From a checkpoint of a small transformer trained on Wikipedia.
Architecture: RMSNorm before each block, rotary positions, no biases in attention or MLP, tied embeddings.
Each number is 128 + 32 x the weight over its row's rms, rounded and kept within 0 to 255. Layers, rows and columns count from 0. Numbers have three digits each. The size before them is the row's rms in percent of the matrix's.

# layer 6 MLP down (transposed), 768x576, rms 0.224, rows 86-134, columns 384-479
098:129117121140087115147135121179192154110130103126138130120144148126112097112160116126118053107083106110104138136147181108135099090106094079140081136125155104054126079143138107139142100120050192135128123134129131096140123118130115179152117088115106100130126174120153103143131127114121126072
100:114109173120110157138133104158117101126095127142148180074166038141192118153148108167102128128120063094084158082114129160119061101149085081156094141093101128081125079084133074091162165113103101094064087191113120155123120131113075177118150143126130139108155148152115096132162106113042151102
094:155096139129158127155136081085147163093143103109132140110136146090136134170095115131062084072137156082152077080151096187103151133150132094127130101128137134102117167128091152138065135193118123159078068133108150104121153156109153088116157101125158161117170123160136194167124135152117124145
100:187080140175127141190086182140152132176165104188136103078061092084123072111120077151113095160134131123129129091134142124086152112164127084133134092105142124141122091144074102133154140112129192127102101125195175119150136106161125107165128184142057159085104127141128156135109140189119138149
103:077156105136119193122126164158135139186090101119063166174129145163125139101162161144146153127124144122091101116082110143101134108168114071169190126106144156098097093090151157130113147146095127180156169154131129144121109158146095130124064088147105140170152203148154169089114107113105095140
098:133146057090133182169085132121123168100149153073100166160109118097125131101151103152128115115120140113092108136145118077079150092095112132192097086186136160143134171105145130164070119193164143156201107159151135147190111145165060129129132147094087093101143149139112099164111053162156115082
097:123131150161157147130148109210126141141123088112101111085155083146136128134102160064131169090136143135074091115108106167109097107149136157130153118179132149170150180141195092113123111125111149156094102163168074162128169163108080157113114137117106198111145136129139105117132142178103123117
100:114100139144165147146208157162115123082146086168135101158127112154097091102161156094136082110076135123110131120138112158174186130090172159157103130163128111167200102042153064138138127131146082098138152144092106152133112116111125117188126112139107139132175127129123131161160123170118147149
102:124231086112122122145178163144055105172165113146114125135147090174131146125148121071161125108098055114141118136131195139118180145179109066161168063076137204122135129145167142091097135192128123086140139113111141144147141121109130118138120150088098118132179057155147111086144104194150183121
096:156157121137160092048141167191147087127135123143118156101136110128172114122155103129100097088161116150127183109135162000157151157081162092150107060154083130137085105074106117091139090115107178090173148167087095099108104113114092114166123096128138079094128226111114127136145115192140134128
099:137145137125102094151133034124108105091152105136136150123117100112171093202104125040129117096084112119147186131133085150151083145176096141127110093119076117200121146122120145158116189088102122164120120142119124059084169084156162172157119090165099102086117074110134098145088164135151133129
099:164120078119119083138124133155178166108104097138161162105190139119133110157073098080148160183159108100151107145106125162058116134072111153174182095094175100078079101166156140047093193131155108160145082103160142131122166159138176148146095153167120166118124094095129171126108147142148125176
104:162148152112146091124127096107178134109094082133121132167181129091139131158129164142109118086079108123175163074103154255128127151106135169192135089103097171111138085090169113097080138083128155138089132208177121114113145099104115090135153148124136113094173137192133118140158099121184116101
100:136093160108100115156132125097130112104085086061127150134168126165123128098109097110124158069141119141096160105149130155115102161111137110146106183097153147103097169103097109131073099185129098148097118130129153118130112082062114127173165116137110149108188102148192138148119114110157114142
097:154097169182136116086138129154169163106082072086120075086150089192148180093108155078129138144159186137157154126210144033121136077214108116157164167127136065191151087128133138114160106156147138113111167178059115102123137174187140112097121126106109096122103142106164148126135115164150100142
101:152113116099130074114116105106135111133173109074069106158142073104099133185112139088109117119161103182129109095132146217141106114144104145170122122175116118166151115137139148132148163114151100075145147128123078083077115123140160132087102157101129139139153125048171114094132105127042095074
103:085149114146127131143132163135107087132075106089098114126076193130055054111151133087124113113125134067121180110143134148116000185139162089095162131125103110122081098156135091093127079072164095139162104166107132128077166122123159095161112144118134133127116156164156135126096125154093136151
101:130102128152115153146111097187098111125142109137112159128173198097104104102136131091172142122115128106092115131145168044140101159109173137124183223195133123158152126109159116129088084126122093147083122124121165104093146162153127085111124208128114116135180192160115096090163136158172112105
097:157163126158115116083129108148141128103135154119084109119063174144132178111137134123148095148104099113132144153178159054127147128128124081126079106188094101189118163172115143083139136113135084073119128134187082134092174169095085068176122136149172136204126121167082093107177108100105198073
095:143101085148159106139124141103150052139172093126186089115110139088120102088187135135121119089080122141099128082112143186109195196209086140149156120137099125167120150134127104053174055114084159128169099112114175142177168132114128044175105088097153155133108150192067124078160126171102127145
097:131168082074163204073160146124173115087134095078122108073138148178137210117116182041107164145138114106129105104095113104126142119123141154191122151064163157164123137128103109077110154089113145205102167127165103121079130143136144121180141126156141103095099083108114135171127152120108130144
098:127134155136130106115135129126062138115180168102123135121142099125113120149100117102000186145200100017185124097134166083153143101139179175153184128089133156161119171160115099066128080162119133127086104103079152135154084110115120123099135118120099078129169098087158121109117122081172142143
105:146095102048067118148129113101120126143102130132117160118083169161109072151159155094160125179175130134152177135135103058109148115159184142118150144087099174123155104158131177153128093124127119110123101130169155088168166169140118128124095081157162099155086190157124131098145180135046158141
099:092101114113168161159145215203084132164139154163088134161184044189143091087098138130145128109059176131152137132115148050204116145161134136135074100110120124132152134143133102153122128097137168179178118153107124148126132110133111162102180154124079140085151142077100094067084137126146129140
098:143175094144138115177106123178114143091090125175181142095113151161109119105133201191117136162111097122152115107125128173147153085204149123148103091058132108084090104124122122129088115142133114136092169138111147147133118130169063118162141183169158110120144101118148075145177125125161135080
101:103167105103137083156127157137156174145191160200097071125134071118138084172111148073140133100084059162209095109147118108093165120122077092121099129107104088146145184130160148071141124128088134134110157110103096117138138165185134119155146105140118086155090126113101112106118143126202087078
094:164141103106150115122145136148172101110089207120124163068094130163143124153145177164124126142089136078129145144146064181070164094125117115118121177153112085089120155106153080187132143147142129081157035107106170067107167074117131134136122147160103105130113152141176133207116148128173166159
099:140121130109132149166058158136170123103168170085145091124087132139054121099147147100129190153150133180099112079120112108088166170090194083207161128123160115033114152185170126142057168113110140132119130112104142164172133128115162059129141143100119140087145096169129144134110152071142110164
103:116132166150160111162114048109118126100185155111108121131097101116200197140114149145148111171135184175119115128092163078146181097130140162079136189099086143135174141133116095129086132134164099125182116152156166214148117128130100132130146167094131114125120154125152094095135117153091198183
104:100151126132119161092121109100133132139114138141138091064108105188108118189147130115092087151138172136162088130074146151103151195052118154226162109101073112076138118154188069162116149073150073099142125150162129207106099133043114096099142114166129148114128108136131139135103152186095176128
100:167170095147091079149115108113145154079102133169172154131190050143182122164087123143092195189165136114140155125140114127095124114154131202133133115132162125107177082128103111102103073100098115114074123112052135112062124116118097115077181166112136147142175185096108157080162175115132071142
098:180160165164133069136184185113100137174100133114125092114104135172124101122194101131082149190187152110142158138174123117138136114115129150086098078196149092123130136105086119150075111131126093146082091094092061142072122102115146112166111160063169101206127161135116145101129088106122159061
098:184148165122111086132136138097085101113144118150116082163147121147124161108151067117124110121154124139130059115124185122152135107160147178115146156111129102117115107123146115075084187123039117126087186114140075163111164107063182133178136102090135114144131167118115129111081119150149140172
100:107067132125120125150080073144153094153125172128141125108120086135220076146173136194123129096094112114108155133159127000117142122133113114159127176102099126122189123098175182109182099109100108164119134113190092188100134065149133145115138170114161121143163096151111121096147095145083086194
096:090073150083144152163106123077175103128072127184127139178125183132149126119046094181147176105145155076133098096084081011135131172175148133107172136147125085128091188157057106095098130130130092142100095177126096146120086102102162148122102097081064072137097096138152173126083089150190112103
080:120177137126145090160140168131133097107062140055118158135149171140161098133167095176136149106131100140181113204124072255096155153122125172110111184162148175085164104140131112115148163112162152120121126120183118110150133117127101174126093158074135129168191114120115163118161091138129136126
097:155095193116135086132096110071098158108064089088074081109128166113099105093117107123067219127183112136151126113122139051074113099192156139061115102190092099126180111222120116124159165164121142111112082094094090131101109154095104130151069059096111112151139145138115149116127131153159149099
090:123118111105147184099092098086154104124125142146024086119151177147198149135102167161144149121147085119101131160151108080137147156108147100114128098131037106146169102151126156110117191089093064098105073091131049134099107124107137137172168150106146109177154109065069121138118102144127098203
092:127137139134141151187101028103076125132058113089162119154096165143099108166141077147107165128072107123156106113119109166214165202141139116144175164140162117158117131187142112117087168120077101092111141175102081134139121151124085119170068136103089150165138113116161193125044180144148168102
104:101151119107147154137118145192090142080133071142153105154161123169133088182100130170061115084178055170132188083062154094140184110144138149162147148093120149121098134179141113163117109099153134093142141187118120193131141169105143176135147091195079150136152129126135124117155023131100174123
102:116116157042153133173151135087146133091169100122101117112177132142120117078135116164137160116095104113118150095152092156090192111106090078166151102144145143150108142139163107099131164159120136133138089169132127114164175144051103110113093129149112165097123142086163135074122127110132149160
100:204109148119154122114125093131121132106142122178146120151125153137153103075072144062159079132151136138135127087128156157143095113125208120187170140142053119126137143154136181124073113204107152134209115111128120084168071151102125171103144181148093112179126127163176176112085134107141083112
098:119177135137118168155144165045125103141137138149129176149125153110050087151139180150111084146129190090180098149062151196175111111040122120181104123165117140162175142127119166182133135102112127101181132115125134113136146122147028130104159118090139148158119090158086166103081125093135127138
097:139108118161115112134118119103094096092119183112145101210146151128164104156110121099149139211171118077155171148140082221097133173137095145129129156158166171162116117116118095103164133162104139111157084123112141085101193119165136131129165145209123180093133168150118151117145172090115146089
102:103159096168132142149093160120170088142130117110084106114110139106140141121107165146164132170174101177105107134125133126096169159111133100082160142081233214111101098129170102148121123149161198174160160105104111112084136085138125138185092060125112081097171092136181097150105107195115185126
100:114115147168065089158143122141199078114089123139147142114143088133181083101182079135132182119112116087126114081137108140092138074084118036072124154141132170082062132137149157177095082126133116157176111127178062153134101154130096105041078162140151147124090171141166145115114155157089072114
103:165142106119154069139143145128114128087080194110171121111119066118129163132145116136091135167170130142162100173103159090188115135169138151111101230181094122118079127097153105156151137123140158181175090164099094116139147162132099156177113056148091193180179120115074174161187110135126138136
101:162171090117114123125145134135144137127143165124121108120128193174166117140140119176142116147124096073186132117121130118157117124089109131099138140164131075087135114190180167087056094050095138143129152172131074159125129187107153088153102187135188120200120105117140148081147167109117153171
094:086143153184128159133136088094121204133174107183153121098130163170104118125137149158138171081063121131163100177144106164097157113110120124141163114146127102115184105084162135081124128100165090039138183138120110057142194114131141143130136151078123148166138109108116059097173105121147101115
# layer 6 MLP gate, 768x576, rms 0.127, rows 87-134, columns 384-479
098:131133150095169137100088135096120132104105099099128101085132058153121112091111088131157162123097125206167153108120182112148114137106094058126062120106138121127104134143122089124131191126175134150082139104228146098144145129123147112138090091127089128152084184133115115114132066158049100117
099:125125146184155094102145079195099083141105116107145118155164122101136133109161155164110168144135152119180124155090194131172066122137188105082150152123153098143112123113169187090184111160128127174147122115158180076192107160104118126116090100144147122144116100123135096100152098096138149111
099:143074155153106153107124076137136141099149099090142115106082158150147060111128138165077063139122137175173161106056194120127135114196132136118148136145066118122138194115079078097118170155090226165134101086163152152133119146129084128107119152113092117078148103113116134110095146192128123090
097:189139138148130142147099148115134089113040120158138097100145119096165111137147152129174053154180077120118068111097110140113088177100091119173121109123079158160154126178109115158061145114098082171166126090189139154098078124137106092183110148120121039071102135170160123104083124120144151111
094:147104181153125143134070149126117126063146047113131080133138160097091090144214104075108166141113172120130107137075118142098168107089138111105098139163172173142137132194145061129151108136144149107136099130168133118086107139150106167156181052103154082104145088158124108211144111120115115183
100:111132097116105056060099120093143159122117155168109153132105116154175120131110164156114141106070173105179086110123168124146114196137150072131108109132119104125173121137075115049107104158143100170161082193112164046130123133072155088126173135152162138130154090111127097161140086155102184110
102:150143110086141074150132096094129147152103116089110121156111127094120122167154139137184162097134105225143108084102124139117111129107186133135120084061134108076142135103089117168122150147081166133154159078123164121145129142124194172131171202122130115135145115145096080082095094122149180104
107:104139164126162149119075119111101109147063150123066109125165139128165105174151107156147113124136114136107151154120142122167081127133124111141181102141130170123085157147083101150087180135116104126060139092116150067053123117094111099144124115150110123154161150098173076061152142113107099152
091:079117151106143179088109163083184158106164084208151164086085152134176092087135167159100130108152091108019156154194151123133140154122144094140107101161155120132085196075110090096151116101136194218187091140114080153133147154070076104113199126194126147140135133099068129117108173094086174130
104:185117116101050099117117116171150170105116091143135182150103135128132127040155157100097179047071115127094144100147155126104126108059149105205144122114116136128206147114132087138188146110198114104180162174137195100160126053135202100107119103160138181108127104128157123123155135121088129129
103:113129110105145101160129072140101090084087097161156162115052166136158072114092125083093159164108076092135108107159124131129167086103110108125146138157124132132089132136093140128079137135172182133211159144128125112083118129130195148140125169102116136129130143151085075058100115135119161134
107:183106151101180099096118146118153151097147164074137073167149112116131123127138127078114064134118106109126166148130108133101136116066171129080128192127170117163118127149172088138127073188127112106105101117097114125126123112075173054132139104142159140181146131121082173110122142144103132139
102:156135113125200123181180113179116133103184144111153151130150125160120184102149080115163080088138120125118126137068160132122177107147119170150140089122097087092165094156150077137132098124182132178133159165098121099159098148114121186145109088165169117155191099119149105137159122123182162073
101:173123127086087077173172141075137191086120153088124127129137098114140172106154162104131189115169160116062083105142124105121132107121098118155122095107137113132149186188124128099151109153129121136187130155130057073161160074140151141111177146101148124156195095106152097148093210087129108143
099:116157100097146133175081129099144104099130151119052152125108167101176206108163074170170090171167184095070102112143128155143078112145174104119161155064135166132159145099119177151108088124160094154184109085144109094093062112111090134151149124136142145126138140175175105158191163144091099102
105:088121125174151156144141103131143158107192089111134076148184140144171156169084167112168124192162128125168115091140151125156105097128185122101117124116094092112096140133133201169110139171119092094113170166129134133168086160118080169027070011114136153129123155084126128127144156121161128119
098:141121155152124081132144128145100107074154141161155144085154139135127116146098141179120115134122124150141180183138177134109095137098116146143124126148146142112118150090110116138207129131118071113168108141150097120130141124144151096077138109131136102188082175067101122187126089106112177068
101:166114186086080084136148094141140101094117113111095126110140183134121109135139090114136170112117162148131088082104151133146195132132094087111100067121165092145128125205062145122097096132122143119135107157101108081127128070107154071165109113120153096148178086118072197112084153103141214083
096:112090121105144179095117117187053111127123151094073144072144113144161174101138153104121097140180138122120107163176092117131132093130099117194105103147147113156135142090139161142115134109156131091172100143090150139072088151102153150097147144136130120153127154087173086148097097125159165107
093:109117138138111154111120132092128133134147150120158119122101079147090093131144141132099152151116104129128145110141169132152160141159182089178179097118103154176099180124167142060156076150131140095119042121127085116106153098079120098170096124125106168181167089119155181104143110128120090166
101:126108202091133117139150123107125157077148118169173110152108169048179166166146181116075088095120193117130198144129130136114154107111104100085145045155122144095193136116121155156102109094053117131129144156112125127135163170099113170175087156114134135182094102137164109099115131093038136137
102:121162159080102102176118163136162161131097096140158152148082099133086148125193113118139177122168144162179097115098098117105146119146124112125125124108116155121047133088162078137068108140141120086116118129085172167099124114137131153126117136096115127104098118141180069159118192130041175098
098:161164164169104127119172097084130140135163149165164148134126059114136071150120123144130103116157093107139087144135125120164099092088098141091060105101145052174125063134144127034132113113108149154166131149109166120133136134111159155142121112148105118090129053160125114189066130119161128161
102:142140117183182075137121109126130150122174120118136102203121098133115056133099099068140132142144105183188095081192197131167167047108174088094148104141084080168135157133093097197132108108162135132093099089121160124111149138138056112136168160115128138086123140151176126165125162143067111111
104:076176176186166103096143116121169124104134173077116113193125155165121172131135132100147133101096099126149105144126174118230132126164103082117101140151197130145124108152091108197097164154081100134112092169140122141117136204163101143132143165140128108118124152175178121165129089148113134154
091:131156126136144127129165146149173106085213143118156139134173148111137164072164077173140118131114140168069090104140128124145172112148136175126169161205136072173151111090068112052129142080133079162087150120163107152144139083141096108208135153172166143081133157140171121140125096160065110120
096:077107112131124074124135115114135080147179090166152139152138119113080124113184098155095159168143081128110111162143081128127124145128186151132056105115125149120210148140117136079092144106109065061123119136053118161165129143136064178150122099131143169100167141138115126110063105125128099143
105:103170146152184136162110177171120078154112130083137104155159179151132066175131091121102190154168096154152136151111137130101076112091100137142123119143153147159130167135113132087094131104065132084098118084094114153155157126144109120128107135178139084137129202152136110086128113145151055098
098:145138154137099128174131140100151114122091142166151141141145099090192096103145126172126055066083075141124090130084146148116121163102187090198163096132146143126113152118097152128098114119061173072068145125082105078165130183115118115143151138114131112171136173145107092098131181160145098129
100:142171130099132123110107150123165131096178152109072140162119169082175075103111121179139124151075141096054086156106153114144135132110137128120128118138121101180127088089141137119172157170087074148112115157108070139175101155200123115101188140158090136160134155105135167154150099108134158163
096:088104078142159094106163095140156121087130183180100118145127154144149126177141161095110094157185172176174044118164121137177134116107129080113128130082163121162044121148168165109113118159129184134147085175132139153128117156147137140121091113136138191154113142135144072138075154135189090203
101:136162137131102164134112101137093104080164181120116083089092177164131149147152134094151083115118128177144118106096169136154091140124124079164119105147142061114132118094130097173157150136121109194113075130186087077124151185171134157142101131114138161160122080144067141134187149186137052108
101:121166198140157120149128161115136097138202121159094197185084139144121127153167137095126126109096134127193146087114161117136135071179150103088148144140107187144154111081092106151127146195151020119138122139179074092099123122133117174180134114137106111124159133166101091168114163127121140051
094:118057098136121082124119192157112112113118127154133171111099074128126084097118119092106105123171141117089073126134083128156141108113132132105141106134147079237196105164150147148091191149106124139140068117140082114068082135156076112121168085151178142132182164129147095124183141119210136155
100:215179137114210117142101183067186097075113114109106095097130183155124112113145092164082170089122171114173127141116113132125169195133164142106145155125118153110104101144110098118130190129130165104116096098147096064079143106143104114105099119092144132176172144136104110136092112122146149092
097:059142136100134060102160132109138119100139122099119117178091097084153125171122077192126106124116175081177166155126109135119117090167104124143152079111082134168110112123120126142147103068122103166099073176173156169089134062166156072169139078121110112161122092176184149160122108079155129125
085:139107086138178134123078081043142135138151143205182077106127152103158137097120133147108198097120133158066161165165162139106196110148105111068128156174108141147148124159144100140107139138165112092121086130112097191153094043158181122106170092102093160132206146116115115098103159102174105158
100:147121122113173154118123127110131127129102107083124127095141129115160137094152084121101110141131139137072139112132155128101071062118186142110090144132160162134127088111131108194086153115137163136158114125150067150149121187199099107095087159161136125128167086084140150149145181139083124165
103:159115184129184112081119111162138133191153064065098177199131095150062151186121122106078164179159102123164119130128121124127121048139181112137181141133119150196164095169120112133071126185145166139122098113157102123137194115131130166107190071203126174133147154105148176150159051177146049125
095:114146089151122103151105155122116149111150126115072160177100095077145113196085119174161137145163135173153139142126111140152124149158098153112102105092102127147127126159120128113119160132121148131152162053131141125108103040169144183169091097152135109130147152128091118140163102123225106131
096:192114116124059140139081155155186096155123118110062116154088121093156130161125135079226100161157166099188110154156144133153119174155174137110099153118131158160133171125114087040082108144155143149150070159093138104124155112145113119129114142109143082128110177113146099161121082111110139122
101:203178104157174087134137142148136098138118151108130066158153129120107103079161127138130132085137135112181130099117074114157186142105131100120120195123148193160119111137134118074103137163102142046124053150158138103166082124115124071150150096067075102186141126151156142098125099211159117094
094:112167071177178160084164107134145095133132158153099108202149045084130114158126150109119161186112141086127137075069167129164115109116147165158164147138130118127162103140170130190153097160161155139156131112156122132115118119126102168130127080084173149061147128135162135071157170162128199079
104:132150134157140131053204061133068111119090087109124137154140172117152116131205105121125155193109085172146064106107150138133077082132103171110124039153216149079112141134086115154071115096106121150104155167196186122110130103117142157115120077125097184117184149123143073105108153107100187146
096:122119111176088096172091127123178100143101141100148089121135105142173110066185143141111190150140120103126168054154080133084103084065115061079148190175154167081096144153152134183114128127149125164173160116179111145128091148156097156022073171127151148079096128072139157113122145121138111104
098:109147124170117117115126165105140145102108183109123159120151085138144123075193199127105108047160237087130169161165071120064042101114168108206103156108123120170116129113120127121133116086106127103136113082155148119054101099111080098142144148059137199113109123125121103087102146141105118140
099:109184165140151197128174125109119156027109095116189115119183153153122106136172146107123107106119119126118162125106081136146085179103143131142127153117142170136153111146075121162108134170123110143133145145121142224066128149120112114127145112122118077101099173176128103130201096145120109110
099:142185115148108168142165101145078070116187160105141165090140084130166122106125117064161151169119118073197131140117108133149155103142097133107110140159161079136158151110205079154126106116131132139128175145171145099125086101121108133082207123100083138119181117075163128168100118180090139170
# layer 6 MLP up, 768x576, rms 0.135, rows 87-134, columns 384-479
094:136117198149134140158153099108131097146104191113079065132103098155091157099119155177082133080157150102109095103069082147053116156107075122143098120155085079138159122159159111079112136186141128127215181171170148089144139119126130200108116148100104098171144126110118180123166127180128089182
098:113148165129114080150090115146143116160086180122135110186116148107179122199187129125096167122118146185121169147087128131114126150126130091099128161148120133146111154099142063166127133127181142184161144114146121147113109178069145094097107190168176159241146201093159138095184126124161114175
103:077098138113174161110150147083135116092152081177096066104126119111148106169166175112123110173177161129120110090089151132068114113126172109109157143125120136168117102151095139122152171105102153065079141096153105141147120171172107107107148086120106159150145129175170146128091122230094108133
102:096138045170090123061110170123129106106079095155100047099070206095150165144155138106129127144148089112126116129127139127115181072166122079180089159154106158130162090133123178075068140146118120159168144086069140152168118110168060125101118141115125130135167113120142141075136147113099095140
100:153186128136114140127165159108111114120107149104162145132104142040154143100127171112163097176177188079094095183107204132131124129190159084121111132110109111168120171114201079153146138089091068151103127162096174116156162037092114130167143139163168091149100119150119200146146160110129159101
098:200158137088143142169181133113137111194122054133085166100062115128138093148164085081107124130066159112092127132133144135127133126178136212084133111122151135100122149090159152185095144081150109145140094133139087097124095092094124131117188138129165204102158149110096127135156150070086111114
100:093122099163097114110107154092158126118085147154112129121113148149143130125111145154153135146106058100124159109107084140159088132084072142160096133088151088088190138152135153129115168103116108128178069139107124155148108146129163131075144108151144091107165103128131158164096123106131136141
104:085148084118053146197103133105090152164133100101099119135146125132144152101139121103185083170098125134143121141116164126124183156122139093098132124120115156117092104118158120139116109158125112119166143123124092173154108101089131139088157124089194100150129183098104166119096162163082078140
094:137126141116127141070128133136101170143110121118114134114118103146107124096044151149124114139151153100173119170148107133141112046106127102133116124165149156144155123157158133151086182095165129206135074113098151161146120147162119120184205118167118091130170072106113122138127117141131159080
101:164139191206155097137120138117168196125126090121125127159188171195153118142094080167156082127148118157186103133106127125139116138175128108157109155092160150077160160085096114122072184115138095109129122113121098098121123120112139171117158164117147142144126118106145146132181145133170130168
099:139116104139099158088140142139097157133149089156097122119153169121147046137094148068183162081164049107185108140134116136109169098194084098097189123117088178125129147096195112170059140119165095155126179211120060117135176124118116190099086096140082087190150111152120157168055128163150111110
105:075163077163145114095116094138196093185159113118080094142105211105115152119137102159173106098086121149129099165132151127108171116199171104148115096142120067095093098124118130100143125199112167134141113127118114152059195176123147188155176145119099161136133126114154155195090140125134127139
107:112147182098141173128147131096089100115163120131099150141150149114138141109158133091162095098074116121086107096090161123145147086136113151131132142059122141153160097113099126116096141124117067164112125145105132149172107147093161178106138129175106133135145119145136172078124052027128154140
096:148163111171146102149128135125135128145141156111158131136117156154098171130133065155119075131133145178189089141138174113146144099128133155123088212093111171138106179124124134091144140160129158146146095086135139095132120200099135115135161113097204141086166115148064160084142089189144196143
099:108089198110093132133127149138151155125159156166066167147151155156124137135137061166088084138139077174099143075140055122154116202154150151188090095086103085201108084127107107148130102103109103102126169095158109122140104093166180144119151170072124124106162078114121149132118158168103118157
104:123125059157106103133125051129117086157115079153136162169173123118116111108087164103148172129101156141161174129122140127153104112135209070155210139174104177159114116139156137157075106146096164143094090165110127125120139137144129090057111158165156148104136139107133099110113203147122124108
099:136147108117149153121091165110184136151170125131114109115130098108120093090183140173181139163173190075174153114084115128129101119119149144154080119126068123055096126156123150176075205170122149159174137125157115126128084145156127124115148094113130114106134181174157178179144142094166103187
103:132153102097088116147156080103114115098125099144101145049128148129149155172086142140111134114137112099100157107134152131124158201205121108148094145132170147120135090111127092158120074111105097094100175149092141159098061091139127155067149157121111091116121092103166131210111111204075096163
098:088166146196190146184117140096166088133095107138097169136085147145154105165142094170086114183091137123109086123103124118107152122121090118113089105125153107102206158170163041160145147107169130069141064147131058167066058164077179161148128151097125122134114150121095121103156197097198138122
095:195080127065129102162135124203088100113092153111203098180101081169133106126125112106158042147073117103161116110056095129142096149163071150180135130139149128159109071118107136117101120134099151106140075120141101186090144163174141154167180171156118141147136121071081120128144076131124095163
104:133098138077144144140098109106080140168059117122101085069144125180125125153134099077069166131141073119071152091154099121120161193158126067100150128186153092129121115151107087169104111154161155141054174145047091145117146129139132121153138137084133189155107130126135127100173164207133133138
100:085096130085126148137182100104131110141157077207139079135145101122162101122173135091118151121140086096084121183145159125149146107124174112137144131103109196138131121088139187158105139110088185113066152137134039173189074185111112138125154186094103151090146084132170150146111151112202144184
097:074093081087079150165092156136107106161154102073152159089122170101124143141147115128157157154109116116146158139126173127117141074098097069186136091111160147118167126091139086154136115144140105136141119086106132113149110055137110121148049128131124129126168142193164178131166090101129134156
102:164171161172142180137124096098134154123138154197139182124096078141085128146136167107075137159166126140133120145145164145115157142173142159030136101116170135136152157108071155128102147166140114148059122109138137077153175145146141130148128116157130115119147068130092158113110148171173090125
101:100070109071104143107134158162155158111073136095138095178191101103140108167144133141182155150134091107100080177147213135118092093113157115127132189083125104135075111116124159158141171123115117154125130063104081092097176171136186056156084135174079171135128127117166161145132109160141117156
092:094184115117121120136124150157113073133109077168124149204092160085099116095150094150159138109079190161164162126121100116136130106106139100141144111086199172134123097211122170109092124118118090188146107117133115108112133151145147150113141144155114144165080050135179162159135117165102125126
093:172074143086106092144144183216137141083125123168075079080128146186147104166135087163183123188098112163068173128088123134114165099154079129101104075091149154137147150189195130092080128075199086087160123101078095076094186151137117103167111152058135117158075148139174125107189130161159122126
100:103104110123120167120146116179170121192138153130178080119129092123156114092126153101173137135103136125145155075129103134141131112162194133069169156132177088096102095147111147095128092081208122136103128072172129123137103154199071118125171124066100153090119107084135140101128129190123146164
100:179148123077134097118128128064178114102096114099107099126102158114175173149093133173093140127098169145121099114138096133157106154074166093105164177123117084186140125074148207055125125173163105103117110090093109140161127196146122122122140144141132131166097149174127124078213117113107155097
099:145200158096115113114109123129130155076138140125161168108136108064099123117113131142077119118128128122152138162130109135136144066088195094133166165127126143092176151135140150104136110144141119123091190120168109072099101064136169109094133142126110128125123153126178130138097106064089093133
098:080122127142111129136158109125105137119116137146122092135042116084139161106151114199135107082141094068202112074201089119128134101135127079104161082067102148097122099121192107122140142134115109083177070119156089103080075132175134099066167093116120149128126162180155148132175145195146192177
104:136162136158081061100168149157113114162131119143129169137181145179137135150110131146078124123186168166149094123155168132129105082142143164154162106135141148152106123120187181150154130102107160101139121093151153103084147114115177092089173121144145122067129146146119132147104144128125148140
099:103170129089144164080187199106157132089143117166104098071139162117065072121068133097115128113089153161114130141089064142149193113144063184112021129129158116077099171188149136112173099100109105108108087087189128138145117084089037114146094159086097116154100144146159124147115082133094100077
097:111179207123074127170138141115125156121162111140125079109115146112135125147140142178136124115149100160141112136133154147126129147110128135083127119090105144078098112073145137137137142112115141110153130159054150136221101161123110145097090073139118125111169108159107201145131125151097148090
103:115201123075150121122147117145081052082157163156090175128187115167093113154153093126136186086117183133133138095124097130127132178164123076131105159171108163100179092117131099089115169147017112093182063128109072110081155096165124110140124108118099152135153168128083163125095141113173100105
097:110133104177101134129121130198129128131108125149153083142149153098145127167090124077106111134144143136109117122094132125124092173157119142141135133113185144132097138090189155143107147110115059128106103127171123124031120147162176126106127108087115116107162092125097117185101217107171100076
088:117185104117104073126177187137058131083108128083125196137047107143180105166139154093126111099119168161110113172132160115143139110066148143130149169122161169108131205196214111145155145128165142115181159165103196164113168102160096089088089141205127126098147153181171166117142130147128100073
101:131130094097183146170096183100134210162164152129136109085141159183090153131153056137152120111086118158103107072082184153066133106167181131105093113157144091080168101044105145126112122120160110175205072104093150090056159124119086086109137148168166104133130158101139148125091114162061098162
102:156149135129129086181115110122112117125154139116127202182116119082137143136118132148197142134147131181157108080139138133139166102155170171134159114182170153065124116182151135114170148104200092137129144073172230096158096129078147112151130144090146129091173145131136155076146126115153147094
098:188115167140147107134122129152109152143108102112146188137224171121130106096134138127114122146197156160100108142106150113105157100165126152200113076139102139098085106114176171120123140117117155119047081180143124144108145111150092137145092131110097159140153179103071113133126115124137093085
098:158156150163145128157187149140124066144150049099142166076113095056114121118063133147148101144127130068116141160108151134164084132061120122094113134107104119152084080102170132118133213106166167150150052161167153098156154111120086119089126088188117067115113177167192157133110152139118154132
098:145121114138148076125143168150131085100198083143126160105156105135050129099128093124164116076167140157086171093130135137184119109120122110120166225117124176133150065122100099148122095098143149132185077139149067105135133128142064085126159100140100146141125127181115071134138141150134155122
097:163110124104108161072128144154141127115134118143137120181147103084169096134113091129131122099179068133126111089164162098126137135112132136157177148136142110179156063157152136091112144117173143092204138136169156114131064161100085156086187121172102167107080137105167172220067088146139142145
102:164100163157093142117138117106165085108166137144178166118136104164113155135130120163107169133161130129172125102132176111109141117106158135101153057048110102140078190142130063121147135100100154109098136111128138138147100067151137116111117097108115096135116144098098122103102062069157147136
092:110126095103172130147110135119032168116143101084099128138112171074130130135080162123129109130122157212169167131113198129123138138137111124153102098113127051164174112137156091096153149117117187118109122158115177075086136122140139092190169131100095130132172075167105139137155080147175146116
096:071133104104133110108175180120109131124127115140094085059114062144152158223117130161163112143131163125168107100180119115151157151161137123119139100126115080092115068107061166121143072165160140107117092076146109195100181104117109135128144082150139114102160139103123073102173077119124143159
100:093165159140115172183112093162163139111170126143100148142104119140182104111130129129138103120131110126153102133137086123151135094089142091132174144080144150112120122119115113107114086113123102129174127133168115140152080202131161116115181136178170110183106076147161138118114086119139132131
103:144113172146097138108142183178162069125148151123115173119170131097151153170121171176164098139166071108173123150146117113095098166079159172126118172150146137178159087134124155157134094151076158148107152112134127163127075126032132156108161138154122080150171147102146136103079135087150121109